Part of a small language model's weights.
Architecture: LayerNorm before each block, rotary positions, tied embeddings, attention and MLP in parallel.
Training: a variant of SOAP for these matrices, 157M tokens, 4792 steps.
Each number is 500 + 25 x the weight over its row's rms, rounded and kept within 0 to 999. Layers, rows and columns count from 0. Numbers have three digits each. The size before them is the row's rms in percent of the matrix's.

# up: layer 4 MLP up, 768x192, rms 0.151, rows 667-735, columns 0-95
# down: layer 4 MLP down (transposed), 768x192, rms 0.151, rows 667-735, columns 0-95
up667 103:490504531532481492490502514512518463507478512503518534536500501507488486511567521514520442497540492541516516545524503502502451449485487521508515454561500562547522518517546508539503518507484508504462478487489545536481484466489472483490478516493465522524477514479499492495505483506488463468
down667 095:461490471489483485517512518462476491492493468488522508511492541458510496472494546518453467526486525479484486520495523467506542498498502521457464475449485486470482535558520501440528473516553479503492491470518488524524476507477507495514509500502529528519500462473511498483493487516453486546
up668 099:468529497504468452547475535484525485515516438497509495501486502459516487493506481525461463508511496525473489498485508545496522474496504526487488488507526518507506439493517496530535493486495520463503525491467499480497498455498529479504467487509488495541522483524485466486522502483519465498
down668 104:524506514519474539496519522521505514506509517508491500472470523503543519511503473477517507491498526505528488501556492462483511590526475495501515477476472495483509502504516509466550497459517490486526449491535487497498473522481476514468519510487552507511461519497457515494454508496484500531
up669 100:508488500508496499532489483500491500465486471511481495470499503468537476492507485489479515507463472573484505506528494510513492521504541515532479460496490537473549510527489490505549458472539495474508504466487530501536469520501520534513473504506465454476493507482518480485495527478516500552
down669 096:487515477460487525493541501471513470452497532476482515473485481525477482480495518500571514512518458509491483502463529507518485473478530525494494491499532508474476540535525524476497509520497514546521515506531532466486520478508511482522427540519494504492520495542546493559523498521526485527
up670 095:500518522490530489495465522545503531482510525516452507534509528528454498517483467490530522460553434501511501492502484484516486468484522466493473485519500488453507490533481496524495522512510525445488517530512476443448458475487506471490528505486488543494514436456511516522519504442506486471
down670 098:524492529528479510509493516498508504513509477510471484511468507509490525524519492516519525508501508518523486470518483518481490513517477470459526493537531496518503489484498532455498514510493481529510478474480509497546524506525504515523482468504497505534513519530516488497457520516523503478
up671 085:529520504546495547498531558488490472480514488479528520483507492512486466407533505527524517521518485525506497502434510473510465474540490430510527523497520472515435476494470525501494502509525532480520549502520466472483474502496488473473537544513471544501485482488462529501508510498476481507
down671 093:524500509464436522524480511504502524515469498523494501515493466493499540529504518487483504487486494513482465524542534507514478532484503537504464508534469542448527512500496501482480514480503470526490470518451519474507464510545544521530511479496520510515528506519528527494484537533506498540
up672 101:500555496471461514503520513492497495508515512494491492557507462487476521490523490493487497491559542495513495492507501462498521489470533510466476509516495479435497500490541514508487533490505522532508428518496502491480525493503503527475538518466482518473539485510515475479439519487508539457
down672 112:473505476525473538531514484501491537498500513508505509493508492457520485476532485531511444532547487514524491500495543494526521509436523485529522526470486529492528510486474463528499496544469429505518485524496507476463480504508466521500549510474547526521471466520499501504475474464480513458
up673 091:471480480550489521506497530456498492483515481553499493536516490509502488546522557499491487523487490489528497499488490478494518505481501493501477466534520500518522557523481471545500481551493535487473509495512485498443476484472492486473522454501480517455495501491495481525484499484506488471
down673 095:516527464482489473495467495509511502447483500519525503490525480561496524457482486521542499522496534531499507534506484458493515504484508507524466455497475521483488491469515495476491496494472468481469514485492538491491522483514450522510510522518505536457474499498508520504501547484482454504
up674 114:499500480521503516534469454500542526471470514447516513497474501501502489452550449475489488502494475506529499477543471477511461523461505496510486480451524499489461459506512489532491517493513473470541489527510500450495468478544503519536507551508509484445488507523495515534504550508504461471
down674 107:514522494494457524462475493508502451550502468515492462477464496476464479498482437513477533530489550477491486515504459505463505489506480511497500496453478474518483496507520522490518463500502473476462481470540512532463494470471520486508483471503513515500458433502479465522492504470500497521
up675 096:484436489473531477497517532513487524480505512493499527486445495507486486487479495495485505483538464519517477534523502518516544521464507474484517473482497528498451539471499485472476472455511483483504505485472498501482494521551459507442497480489473522533511495505495467497508507521541452491
down675 108:510455489439519478515488530494473510541485486535471464505490495488510517475526470511502459455459513488495496514498450536514515519477541509448513506447527470509500507538525529493486515424492523480518493506507557517550511477460499518493486521463510495488493488498526484475514511486531499493
up676 102:478546488505524499498511517491460499514537466488549508526488511509498518480516508534522536549498465518488490501514512468544458523513494515515507473510430508476481466534503529490511466523458483477524491494526543537461520536484499481498456492533482501522486490496488499499510478486532499443
down676 111:509497520481464469507476436542473475470511532503494518490464477466484473504527489439554534492492524519481520507506453514486493521512513470503514461503544449532491459503460507505473494484488501499472545494535472528515533503512521509540509493486483507443489503503478509539505463517498527476
up677 096:506477496446484468491490478481488477505524516539561535508492492525521512504478510503508452469484519477509511516502473510502516493462506446472506533500467481451480528494462487526491537467496517508538517486443516514516502445539543501502476574482530515527513510500517519516452525491503504543
down677 101:497501489510489514483477505456523500431458490494511535521546533509527510534566516511470471500520483534523466500504497521490485488514511535513491495546484510526491495497495519496474496473451522459488494471513495485550481506493483506496478506532505470509490456527517471496478519525441479511
up678 106:480494488522503492472500483541458492490511470515482453459523518504540542527501528490487505471457470523506536498503493496529522462491522499495535501517533467483471476511517478528500529513512543532530537491462458517510498469484457504490539509476510553518520545497508468531548502478485482484
down678 096:476513558530507522516507481542541541458498525439502514536504515496491496508487453513503480537507488562523505526482532516500492523507524543535458485520465491500476500514526488528517517470466508475478525507520506512441487526496473476514506485524502496481486524489501541528503509530516550489
up679 103:468539502476486515518500500494483531496548492483544530474508510527510510468511514486517517472478480493511508482561488510506520502507566508555486507500444503507481534523475512557478531535484497435510467503502494526433481489496494491514464495490488504519473533468479507509496549498489528529
down679 114:490497501495526535477503504519490473508454527499482488451480496450515489494520476488532451516485493526506487470525479527508524507521541543523501531545490459505486514505463481479524489538487514495453497490541482506502508453511499527568538492496484481478490489503511477522494570485480540536
up680 088:487514454466505474483491480469518468517528540508520550490554514459514468508507420536519505501520450467487479495530513515508520496462446501512528474518530510488466507526490477525525454473546470528477555485480464516537485486480507462547494525496521463467522496505517519468518528469530512464
down680 099:500506473504441518479470513451483485537539536515514499504479547543471504508485467505445490497488495489455509489515491531504504523503532496521523497515497464525557463493499489523481493510424500478517505530485494481523471488532506522493519513482500516497520501481518479539479486456455538499
up681 107:473512509487512505455512436509538507502488472526535471496514512517466517496488498506514517510491484514504510520509499477521437454529507540486497462494482492498525515476500472502549518524497487492482472520483492493480530527510464466498518496502542449510487533530525500486514485466521454481
down681 106:479488528497512502488452472496494514506515462494438476482519496497459465475485491486567526528519514507538525448522504486491569499517471499474464536504525505454499500474487507466479482512508514495495507497517491489460510500535499476446510505498476505491494501533507510493525558508502508565
up682 097:475519484500477480510540476508531495504473525497545499497475462545495495507524492492457483495489495519526469520454505510449530518448469559503516477522471528500527561533517517499482516503450494474461513514444513521491508510519508550517453546480515482527481471540513507528497517497474453496
down682 088:487462499479524491509483499505487498523549482489507529510572522500510517484483471500480450468531485509507554491501511529537423520508501470500522493501527482499448488485486483484494510495519502519529503460517502519544534551499466456487478474467522523478499499491450459461545480492521487498
up683 097:497471489515516538462497479517541513513483506518500468512491466459481502490466509525497481540481490488514447487481510522493460499514497505455465474513509528548519492510482497525514536459527532544503486538522487453482466514481553496501506524486472498488500466475552501485496524452491503490
down683 103:499503485481507480504499524515478492500506518480515519494531480503504500552508522490479444495496474500559563540513509443479503506508486497502506506489502484489504439466481495533474513493476485513499482475479518507488541505478491503469487440493492542507512487537516492544487476529500496493
up684 096:486522483517480447513526526458507500519479540545486479508490479528499477548517471518529498468492463435488499450530513529497533485510489480516497482483478555537508472484512555514501529498509475523536467500490541460530491491502493508510500515443471508500535502478495479501471470465512514492
down684 113:519504513443491497490510501502512473522493495492495523490479512477496458523469451512467443437548511515561491525536543519531497484502515472514508510540513499473476502501493527533505462521505499497507491509498507515495482495507513553529519513485527521504495494445532505502480492480505488473
up685 102:486534509524504515510445485511527537513513526518508477520538490524537482480519481548469482492466494474492514516533492517505481510485511501516478454469462501503491484518464513515467528502515558530537524497518524473531511493472481502474501459466487493501493534467492500512537491507515506489
down685 110:488483540483501454444508495479543555497502497516538502511490532517475501462528502563477526474483520490451492549528521454483532479516487482534510505489495527540455503504507476501481479509470503456490502529474482468477506522489493494496473472516477499522568516500496524515503480537532474497
up686 093:528496540501503554486529465488484501499463501479506484492510494484481518506491511474463527535465471510561532470493485469464506516498464498483521499504463495520507501536475480517474485490458523445499509473480516492513496478501477523489499462480477503461530519529520477537503542481541457492
down686 098:504522508523510516490471508472535505543481509534540509492448495477491441526483555517531508509518524487499516527510478510483507514520471509484472516502570453460497482508462530498517488531487470536504447491527497497531526514530528448510502508481525509482489512471491464452498502462506543491
up687 103:479489507513476436514477472527496484476518535462557492485510452477455541505519496523463485532499437466560502513531492511504496500476526509502513515525490494496506475536491464499481534502463463484478483523474515482473471510508513494508530574574547488447484481481518456478497529496533469516
down687 100:549474518518510483519484476520496456472502527507508483508475474463485473437498521547506537496532457514534486489510501508514525458535509467448502531486485479460529554521494453451499500492500519514491492514527496486501504497485536488490516527495537563465489524493501506524504508535494503486
up688 102:499522512475486439460477450443452457475503508522499495497487530485479501514493506536511489497560492521463500514499501505510503533480533505513453479505474552515507494523485487502501526510514501534485533493495499486528481517488514495499499503437501480517523496502522468481531494438453478501
down688 112:488512458481492518498495509425471488468497518512465496456479474496470509511512457470437489486473486518528543440472517534552511465553465518467463542483506486482533532496507504472494494503466548530557512523544525498510509487489492535532462487495514499505501517512472464501502489458549443486
up689 097:498503496421472512484513505510522465501496506484501490491538524488498501512472511481519478502489496415521480502521496512462507502479518521491519526526478482544524492478485481507480463480547464479514464540512534511469491491497527543486478513531491514509484494557539495499485469508513532505
down689 109:463524489517457492493497506506516497524539504443524544508503485474499486511452519533486497525516478492479486525529520515503510471512471509506496481499452544515505555521520483494471489516548516505495498463474509557483461529518490465492543497497479506488475499513461480519467509520490445521
up690 100:465470474532506498521505506465502488481483537513520516458478509510456528498556536447451478524542524519470488519527513495522493492518488513483471518533507490505506505507481513513498468490458499466503510515505490450464494523465437540503536504481506519509502546509481451471510483478518509491
down690 097:521534500493507534503490472470512476515515516478478488545526516537510539471481473517519498490499454492517528560498487498505503525494513493472470485497479492548523495528477486508491511520514468527505492481464498523501522487514532524467534520549477529494489487471508520519453481513468467541
up691 101:478456466502456497493531566514472473472517494472474478488508493520510482461528484495484500526489515501543448502471487511521537511518507533514491473526518524521481505520502504475526482486475466499463501555484476475494520522523496461523526496482540447502516515524502513473521550488460491486
down691 102:531484478452490474498499500522500524515524477520502489467488549503523482506510511493508497565451514498479505506486446526480486514512540528460496446499472505492480507520490537529531499485515495524504476487523464466511501509490515494518547501504519552522484499490475552487493494526521470503
up692 100:471528477464509507495476537487566468492486446494503531514543476478463461534498477516507553462504527504507502515503486501476507548511504529501521498547497489490470517524515491489492523520517466512460513492526458515470523469487501475491518473500512495511486510471549468522519469458525499489
down692 093:525545489519474499467488513474485531478476449479568488542496508508464499502497518521475505509491486497545484478487488524462507448493465498476519507501526507507529529473504460489504512513529514483494493535511470482497476474477504545542507477563474473485495480500491481539527459491507499547
up693 095:487507484506484558542536499537551539525512475517542502456475503491488542474433492511512492451479537485505483540453458500518508514492472482465505524502506553509454474473448509464482489502509463524486518533494480475431510507509488486466488476468481536505489474499543517497461521507497520500
down693 081:472518527532479463492472484500544500512486518526502527533488554523515471523509504484472520469461519530539472517512505441478514463537447519569505483466495497519498504516530511525519465502499527488455470500467491511532509509483516501491501506477480473435517501538470517477538522475528504486
up694 107:473501459459508484517508532526509476531511508488523548495483526509484491499477506480529496510503543502479487505473479479471491484467533532473523528510479445469515462524480496518481477507504531545458485524516516526535525498498503523542516484442528499467463498527522470507517482500487474493
down694 108:505495494491501483496482531531507495499453455537450496480519440511502465506502551530496505527503492432565472484504511507573512545491466475526520519551521494494488537498471501492501495518537458514440471515486551507500542526471526522542496468422490513523514516505531465486523499485493516506
up695 097:500531503514521514504495499496472490486516537514516489463522514488549521511526460487556454477482518465492530514506495515484515513444521483481543456477491507511491531489503489480484485510456549502490445527504446465459479520500501492515494442493490449501508456484513491491493573483513503521
down695 106:515470504546566500520481488508489495489526487512483519514490491456477504514474505472524496510508527482517517519445555530514480478468493454521518515497484545527458468513475517525532506483490443476482492470487537482491494469509493529520506515511495478500466476524524532509525483490474483532
up696 095:516543515488487459460477458482497498462462523509510490479485535514491489527504466517551491491534520522481503498491474473487514520459478509475495518525500565478514512476523514498513489538491520497461499496504527504456523555528510516515484517502489513502558495487525493491518487474469467498
down696 098:484509511532477470482524496536470542491457487487513507479487507497474481531533488513492471474494536486499543535500522497479529476502482525480484495474455509530463503513494532472501496511486528484465506539538484502515521492512501471476459473554514498489452482523540502474494523488494507545
up697 106:484501478481507501514513522476486504516472483545507529499524544462488463442569521476503469521466481464483497501520535462489494511543524501481502509506519501493545475487499452527501484522517442528553473516495447527500494459539481515540479554461510545500468490515514472480467552491487500508
down697 112:557518471491522536508526521532450519528497460526453466477491502506494514500539495497483506527496534476474496531505461504541477536477523518448491499477491496434549464509513478470493479495472489515472538511533489529512477506496475485493491523470520484498489456535492504519497499533524501499
up698 110:473485487487529477480503517528505495512486517499458501421497506469490482524483513490491504511508505489513498519514493481542473519542540509482503478496544505535485508546497504512461494483465460469489506482543474479459513499525496503468479462474492474510537494494440496488462477481520524503
down698 104:517498541445508489514520476519507500502505506526533475499484459449486545483492522488475508522460493494494532508488513462477460510512427455516503424497531526512487518529450529531463490471492490490508530463474495530501525483503508494458498502522471482507496499480477552469503504495563480489
up699 097:530514479503541471509525481504519468497515511490543511496506535510560482485465478490468463502510509515526491520530474542496485538512508506482458495515483455551492514504476526473505479461453523506532542512479515475477532494526484510476458468439487547529514536468465494492493500509535505491
down699 093:510508454521550518520506501514508502548509466529491503508457510535487476461507481485499501500506527517492515461478537475522476510501550442483488519481488504486479480514521543491457496478505478485497553494531520499502486522446515456480506500483511516492516510495500506538546539444483514547
up700 097:486496481542505537541511501505509459516506504471518537493479504521526496524533541497541516466501503523476536507491524508520507479523496482474501489477521450493503531532504541488510514470493488504526568474462485472481513481516475499463558492537477523524488485459460464568526502526546517508
down700 092:554473517477485509481529528429516502472483534450456498538510506498496537511491437490461463476505522482498479509461483514502503477508510473455484510479494534478507503520482472468462489479492548501476486488469488486494517488483546467543469478483479481541556520491520510489495509476508494508
up701 100:445465461529486506519481509470495481523513513507519467495525549475510527468474535516507500534487468516510489495499492516518522509502500509473471480505474512470499536459490488543468522519489526568477525485507467511476511495521485498509446498475509545498516490501486489536548533495496512505
down701 109:481529497487532524485510473498543509480526504504501524485517468502539483497531498526519498490506485503533495531515499485499485545503506549507531471512490502450548507502518446509475499531475531472474484493461512523491492493501498491492451459559493462439551507513505447510528514517471512504
up702 109:495500477506459540521480552515511492525488526501503524478525479479509473524442493479494558486475514504463472542500489486495486511510464495495528515517508511550479508500511502502428522543492495502479498556521489496472544501491509507534494509492492526503512504529531531506491529454545503447
down702 112:507482488510496447499506446537478512454539509486482515523497517518524517478520509486494485489485482514529512503487572483488488551525499502495552530506546503506494518505544553482515515501504456496503501485474506524509509514502470517460507476492505522470512480469501519457518523485529537475
up703 101:510546483528526529481491521504501475553548514523516458510502552531540484513527468525510515530515519487480480498559496522485491498470467472513535500490461496486507497526497477484490515539505537539503479503473526506486457459495504498500509479517475525510529474508545510470469500511471485514
down703 098:499463523499484517517503513494519530561503493486507540494518501536506525543529511557494557499495469505456456515505540548482492484509463486524521487529470506531463516456507476488491484519466498482512475502505529522472524513449535570486537467520494534472483484463494527498546491518466487529
up704 105:505505467499517473549503503507503504535467532539490496510453494496517536506497486526520487515547490483456499488470448480497496476461514514418488529518495480476506513477515500511509466502516514450535495501510514441505522463480490548511533530498496498540551500495498501506499477528502519507
down704 111:485507477500469515515504527526500535531484477489468497567504535509520520525522464506469462533530512560501487501491495446509535496517509473500470509491499530504482507484504522470503495457480530505522495508554489461516521509526476495480496494496465486479543495482497569511497534556477495516
up705 104:505508498522519517469497477497495469482507480469515523474498548468524549528498490476511502478493519500532504499510472458493536529478506484485551515491520522476478475504473537503490505503533479493496532464491523458509549503508491484507517503563448471471510491460513471493496487499497511493
down705 094:463499518463475489512528508512507524481477513503517474496456477542519495532506490500467471489484489516516462513503512457505515508493503501521508524499496486510546534471501477506505490503539506482515479483439516540517537449513470492488487491532489518473521529526453468516526465506553500507
up706 100:469491517479520514518510521526473484513495525523462520510523506524470532475511525503511509500540554548488515460499463494494493504464514469490466487484481491490484545488520501479491507505518506451470456532496486511501482516509510505496493507550552470526516509468540495432500519511514511535
down706 100:501476515489486498525487524507461533503537521544461483475520510519521513488484469461527514492527477532480451518475495489534539475503492520509506524517493477538505463521521485512501504497497495498475480541473470477484492526491521510497508505508560462493521477519484496487487494471539521506
up707 093:502494546459486483525510494465514525524483533538529526489504480533486488521526530539479529505477495502467547501498513463565532506477468492463497490478493482528485525495512493507483519523508473491500538469445510523486517507481461484481526515481473568512470499521451474505510512507497476498
down707 095:496533472516521499466518484497509514461507543517483468523486527516528491532492531488485481513518505475488444486495479490497520488522533476491470499496489496455488518552528482460513443449482506475497497523513475451510493483527533500516491505503491449459547546475506521457469464505514534491
up708 097:492419517490524495490503551501529495516518510529495530497508537507494492562522480505503464478501492510509502519559487501459510506518489508482496554498469500481471464543496485497515492512499487525519479504492542513484513529537534475505480472575505449507485497503527551488481512457477478581
down708 092:528522514470490496487492480511482495457510463494492483570504526508546500488487504494519492507521483477450505477464509499511476500499486526500512452466547520487520504480504491539475526491478575504490515480531471551518525476482490515485503500511528498466472496482517513488492517503496498482
up709 101:453510495488488474507515497518486483489436503528531524483478502493471503500454504491530526548503572516497491500532515472510461525475502529499501484548503513496449496494447542486503481474541466496469487519490504495549481505480525504515533514470508485485536506480516485506511496457498469510
down709 102:514522523501517528483506484512485496476495526491454524542478511522461542483514465506490513517476478428474485479515520473547484461524503531512491507491483514505462487521527505488480526515486473452519513497493474519491486465543529464465484504528523485510535495532506562469446476530508509521
up710 097:448479493482485454460449532490488517457482462501532559496507482534489508474487485475531458458548486532501486542459548501516514543469483520504518474554483486466509494506513498544469516474473490475509495536519486523483545530493503519498507525512476489484534503499504482478457507481520502527
down710 092:520514480514558514491540493528529486475539517448483491463448522484497492537498503489504491549480524459464500487512506491490493490530492513492517527480509498468542439461514524486504522503495505499501506491484483454486462515499487524528508487472523476463499504532492527510521472530464500493
up711 113:472497477506481498533463527456557498464512520505493504467515522476526498492512437461509500544534479530448460457484529540536521553495501530476499544543464494500513498512483505500519514534479465481538525512491458541503488537472472507464538449492493519518511491499511489494518489539465493484
down711 106:448506527528546520490511489525487534508476489465463462470532508518509507505537478494427475470494465493510509509507543498510524537505525495506551492474494491492542516502550501522500500513506480498504505490523478526479457454502530508511492495489484505524523490540511490474410488523491502487
up712 098:486495542507520528502487509480521478498539505505491477494503498477475519476526464492491463539485481509509522497532470445505493554523507493467483522443502491499483514530505523544496456501529475504479508465466526484495546507484505480494490496473516495510547461489518471501537534508458475513
down712 094:523497493518492496513520483492496481468500480495511553477444550530496543500499488459447515519513482528521537500502452509543537508513559489490541540547473488499510493472504498457490488494473535478484511523539456491506453463474513509466525490513483487536509514504483528524561481488499502506
up713 110:536519434500527531494521439470541480514522463531501527530476490493492473461486507473487463504534472478500499501488512549479498456510528520517548529537476505509519512454472488492510501505510506479509508486523501475472506482471542513525483530515453505515530482474500450496482476498525460468
down713 099:533472498493480526467500449520502516508509496504529498507441538509492521536482465486480523478499492505506504492563495480467501507482478520491543521458525494485499528464499513534475505485504453543504461507527506498522479504489499496424541478495458492485493471481472528473521486493522536519
up714 100:476496509501526466544520522484477512486522501476533505553514501494519466527519499510473522491505537502474475484480486541483473473499480500501505502503468519500458498513520492536485520477485504465506516541468491576473498505483453479464523505570493517469482446459532500573469502521530500509
down714 095:484513522474463486511506510505527513543487494500534505527453497504492510502480502491544451433547482506516529513541530507547496530460505515506524503505546513449533473482509510495482507495521502529458503496490481481509458457509478516484477498498451505572511516446474520523465486507519539519
up715 107:512524490483481504463466486534523464552544525479470512472519487520475482509504517541482484540505502468519551463493455513540494502462527525507487443492489501517454532478470497548473551509508535534482502478480465447464527470493480520504502480498485509520546524502513522500495468505489509496
down715 112:515513488463491488467517445561466485487487491538492524484505444541472500518510517509510550486481492491497486510532517520489559465509530487493540528448538514466462508519514509509493531450481535476549546497482467474498493528511510470520495519443489521458488507483505532492502509554520500509
up716 105:479481476472486510515500504499484522504479473522532517499506496505507467499504533533524471518531497483501494441510506514530523433466542546506515502506490501472517475474473483475505523480478497516541513482508477506474496533545512529500515543544485493508515512553507516493449508462436475499
down716 097:502507528478503533480494524508452487487496483491487492477490481541507504514526533475556469488503479488492479449501482560484487473503489484475502484495489522463503524512528513468538523483515485461513490501468491502466442511493529461479549475535550474514541494444506465471474510468519511526
up717 108:456504532488525493445470485504505453505557516519520502480483496541520455507523509531507502496480486480489485491515507535481432502445550482468499474523592495500519482512496519513475512543495511506496501483500565512476506497498490515486481523523515480474462504525519486467509474509486497481
down717 092:503500554490488505484537522515541509466508468533478535531482526464512526516478503501505538489521480492500438455515530537501518509473488499501489523488511501539512531491472465493475463508520488518500498516455514456533518518510494483500505510436445486506512560417498462490501524490493518509
up718 109:487539448501517514491488533474493498456493513524508503527471491486523492501496489516526518533496505476524461487546489465489480515499507473473484511436495505498514519494452438488492524488505478521493511441489496495509467494531509490512464468484501515485527535535534499531521465489481471518
down718 104:527497486504472469449488451514507513467472526452544464483492505507462529522511514537477469487485500561510509484519489468497474511525523502513524510547522530483472564477508511519497491483486515497509549477502480481500488499511531516529508493522462462521499518516515490494508529496449516501
up719 100:493547471543524509517493519534521532512501467472503530499465477500481471486492450451479510546483498531499471522518521481492516484506492473482482520503470518520485528496501548484554479491510557491534467528527527514490467523482489526529534499482515488521446465521514516489493532492492526462
down719 100:469519527518498512486512496486457480473480481508501495472485519491563485476483465473512514465489482476478499561479534497485451507539513510534507504506506502491465482484501465513499498514486515497477515497487481483498505490491537490511481492486502511521554524520506504571547460530501486501
up720 096:481482492478452456506495505488518534486535540533538490467517491460465543486509515531499475464462512503490485479460493454554507492494482473500509460477545502525496501491523490517491555550468474463444497523543506539439507539489456499512532474456476500528505479479536505478501487455532510516
down720 092:467501520519546547495519544554437453482475512520511491511499512510559530491475499466514508494531454477536521490520541490487508482499504512487476525487491473513449519529522517472503473521486511529492500509473511501527470501501510513513451497528491503527499499509519509540495496520473482463
up721 105:516511486455456504483457549518492484500508497521527520492502482482559505454506514542509486472514503485506511506511491550522470523499530509483488508534508527497458490520469475530453478499544491490465460474497520491486493472508557521515500537480546476533503509488487498475478465506528529477
down721 100:449504486500495499491511481517530542483481493485508535495533527494526499527511511511481483490521500523506526497498538500489439483493506533488510526468498474499527522516533507508469485517480519537526479463508455506520526520493523536524494472451463461521535466500504487459447479513557491488
up722 095:510503491469484467521489531466519450507486515469488545484532490519460543508491473505491458527481491517494492479510452538489478477480451486479466498528527491525523478509504517492557490498495508502534554551521509463483514502523496503494537503539534478478510494501486506521528496525479478501
down722 096:497524475508493481494477507507500554526528507475472449528483485465457484473511512486510471486521519466494483513528532547491499536518530503505554519525497486511491486531468471494469484503485476464549537484510543501511516488454512520505469474526502502528546443495509507518487455501487499493
up723 092:528464502515513512465467521494490519515544511476503525521476464517497504472495488488501549465507469519504501487527467514513521475528549492510462487520509447486480530543479547503460501506482492500513472531462516569486488480500473520542454508518489446498469510489509504480510526480517544476
down723 091:503497469489495469519522476492540492470457509523484442460499513503478525575541533504515467516506490481486495532477548476514497514475495487466529505493505513482527531505547484527481482483513502465479486528533518453535487508477525475462500476485491530508478481531471537500545496526462473527
up724 125:511500469523498514494515515483524551496542502464496442493547475502488505524471498508490497518501510485524476484500471482543497477510501524504490546477484512481470494450504485502543486492534533513509515511454491553491504470491528541513498521549462507532493482495518497536532460507465491499
down724 120:537483530527488532484528515507464508487491518527448492485538474505504470507493484496496527531509488465475481463516509490472496515492496519530531493464463499498495504486520509494500488517507505505473466529519513467514514501472533510532510536504555512532532510527515488533507530517476454488
up725 093:541506501512516502529518467504525520434534506485523473482476481491485514501510465513474498511528525501501480500520503507508499484499521474490546517491463563500494452517482493524522476477523497507519496472488485540449535535510563501499502492506473514497514519488521492504526482463472536504
down725 090:494495511477479478502512529462507465510495531545529514465489508519474491463493527511479468482483510497491500515495522493505502510504534485521498491488518453474512535468492567502517490549545497492504502489495529488566463538486446506506490502491522522507492504479484496511524506511480486513
up726 105:473447471476497476509457503462505543517495519523486489501554484476493559489501491558442472549514549520494533473528474515544489538510533487475495496492448481513496499502499536486488507482486484494482498522527474481500486446527519495480476538476498493511521505487490510513533546519493508527
down726 101:517549484505456537494507543522516503486509471492476484500492550494530470507509476458536514471472476470484510482477436515462537536531490535534478506492513493523499484494495470527506536508444520504536501523478478477501486475540558482520521486480460511467521519471473516489471520523524520494
up727 095:495466479470527524531544513497515461494515425489499522514536489475510505495434475545514504500464473509491494479501475535501486458555467517471494510444506465476519498452496471501499512491451546512477532497498465553498515472506480527532523470476467529515469488485488514498509517520537507543
down727 093:487516502468520493510536498487501531487448485495509512491502483466489467512534495463479488520452460485489507492486511521468496513501512520552491465543541533515488496514501506488490476521467479478481455521503496480500466532509492503466512505512495513516500428499514513488480452498544503505
up728 096:489499502506501546509508508473504481509495502523495506502495511509507521517529506460471496477485509496475493501474506464465492432539465546501523510566504509535473489518464532541480499530503492475505515495519504488511525482510473451519513485542487481517485516478507512442495464485508483509
down728 094:502510506491472467486501495533473516492504520478515462503461502486490496459556496489524531502482482490483470492510493474475561484487474495508530519476519500452467472492495515500539507448518498468517487491499464467529551485461488471468531498503538535486483478507508446502485461488508550471
up729 099:531533501523463491502505515506513516467526504506482482511497519463481478487497480542503510501450478505510502485508474508512521531538552513486476454469481451519451450543488505519500511527490490521500479481551505530460530510528511510496504487525501506500478512506546465452459523501497519508
down729 105:489472516532500515524512501525482481482457485500471534465520482509549518527464511526496485478514502472518524524548451525532512531505481507501497537510463490521537474462497509513503505508518501517493514486533470522497492467498494489491458537482461532486500472511509468522553488479494510481
up730 103:498487483491511505548481464464453498540497507469488543494515498489490534505510521510493496509487492494516543478498482485523503498485464500493531474484455445485500523521504498450497471479465521525507511471502490471472486514510503518548489491471465487480472497469493495513459534505508480531
down730 091:478531482507471521504504462491475460473473532474503491530492495581481517467524500515465488513467485482469477501505472503543502467474518521479555527487516481559511518487536503458466523530474499533462552499503452483476494492496509513508469465497479485497475505490485487513533443499504513447
up731 111:541505499481515509470502535513483514475549491502496499524496415474496482504512509558508496470531506549475522470526529490509483510501469466471542512521507518517515489509518532487487463506461520518474492493507548524491525510482469442473492493522485569491458519504498481501482470465508460471
down731 094:523503494529488502520462512474480495481501524498513522482479490527530511470525507478518494500449507497538517495481536521482555504546539526483516505440517471534528435474484472532511527488496486496510495507486525516532500474511525508548488508473468512500547482469495494538487485507494549465
up732 098:501561491470499517499495521534506516537511455481466483486520499480506474510485516434526505497508499502515555552525473507502504510483546497486487452507465507528454491488460508558509509528534499545506548528496514515522518499470467482509489481538506517523526527519524508511471480427517488482
down732 104:520472541483486522501482498471502495511469514492510525481472514473518501526483513536509519478548432531473485471490498504480536500488472479510461507506544506421499488492480500499513485481516498515520503527470538512534491559527501500454498527487496465509512459441508447515542496528473511518
up733 103:522498447497459480527465525545486475476481553445507468449508467500455517538539516519499505490517517519533510492508465524505472471461514525530505487522527472509506534494506489508515500464499452515496538505486462523521529539508448496488548497552506492479490487536482541475515499504507498479
down733 096:530504534488463489500536484459513523518534509493531527466491494475487454500481539505460475494530455497478482515491533461556506455512496475479530544514531470526500489485493477453474483459486498489539470505515467488521477422499517518471497532463509511529500508473469488526486462503465508528
up734 088:508521474508492512522492526506478516552502475493498527476528475465486485499503532464489499530468479480538467468482518521526503454513497531494520536524521492498502496520503508489444487500513486544473529541482503492492511544493503454492475457449442518519498515490456520487506497529480515544
down734 090:505488482538522474503504495497515497462472477505496513527517490536475535475483468501490488472508493504504531499524500465497484532495499452488495503488473484544502486485520480478506492500531500525486479502488508545459514430539503529491474493510530491501501521463525545478512534500463460468
up735 092:507473516500487505548525529484481518483477502450444524515544486454484514517492495529509493528520502486500502525457481483521469484523493507491485508498471514497500512489502477520474486530547496499500450527510508466510532504525498489531476555527475521526513508466496528454505538510536482524
down735 100:460513487484477485498468524477504492473473458477512494472493479526504548518475510475495507490482477504494501463484531512478527518494480557516495451537490461495532525502465473507526519504523476546465499514458517517481532479503507505527482516492540460513552532556467448489484504506556536474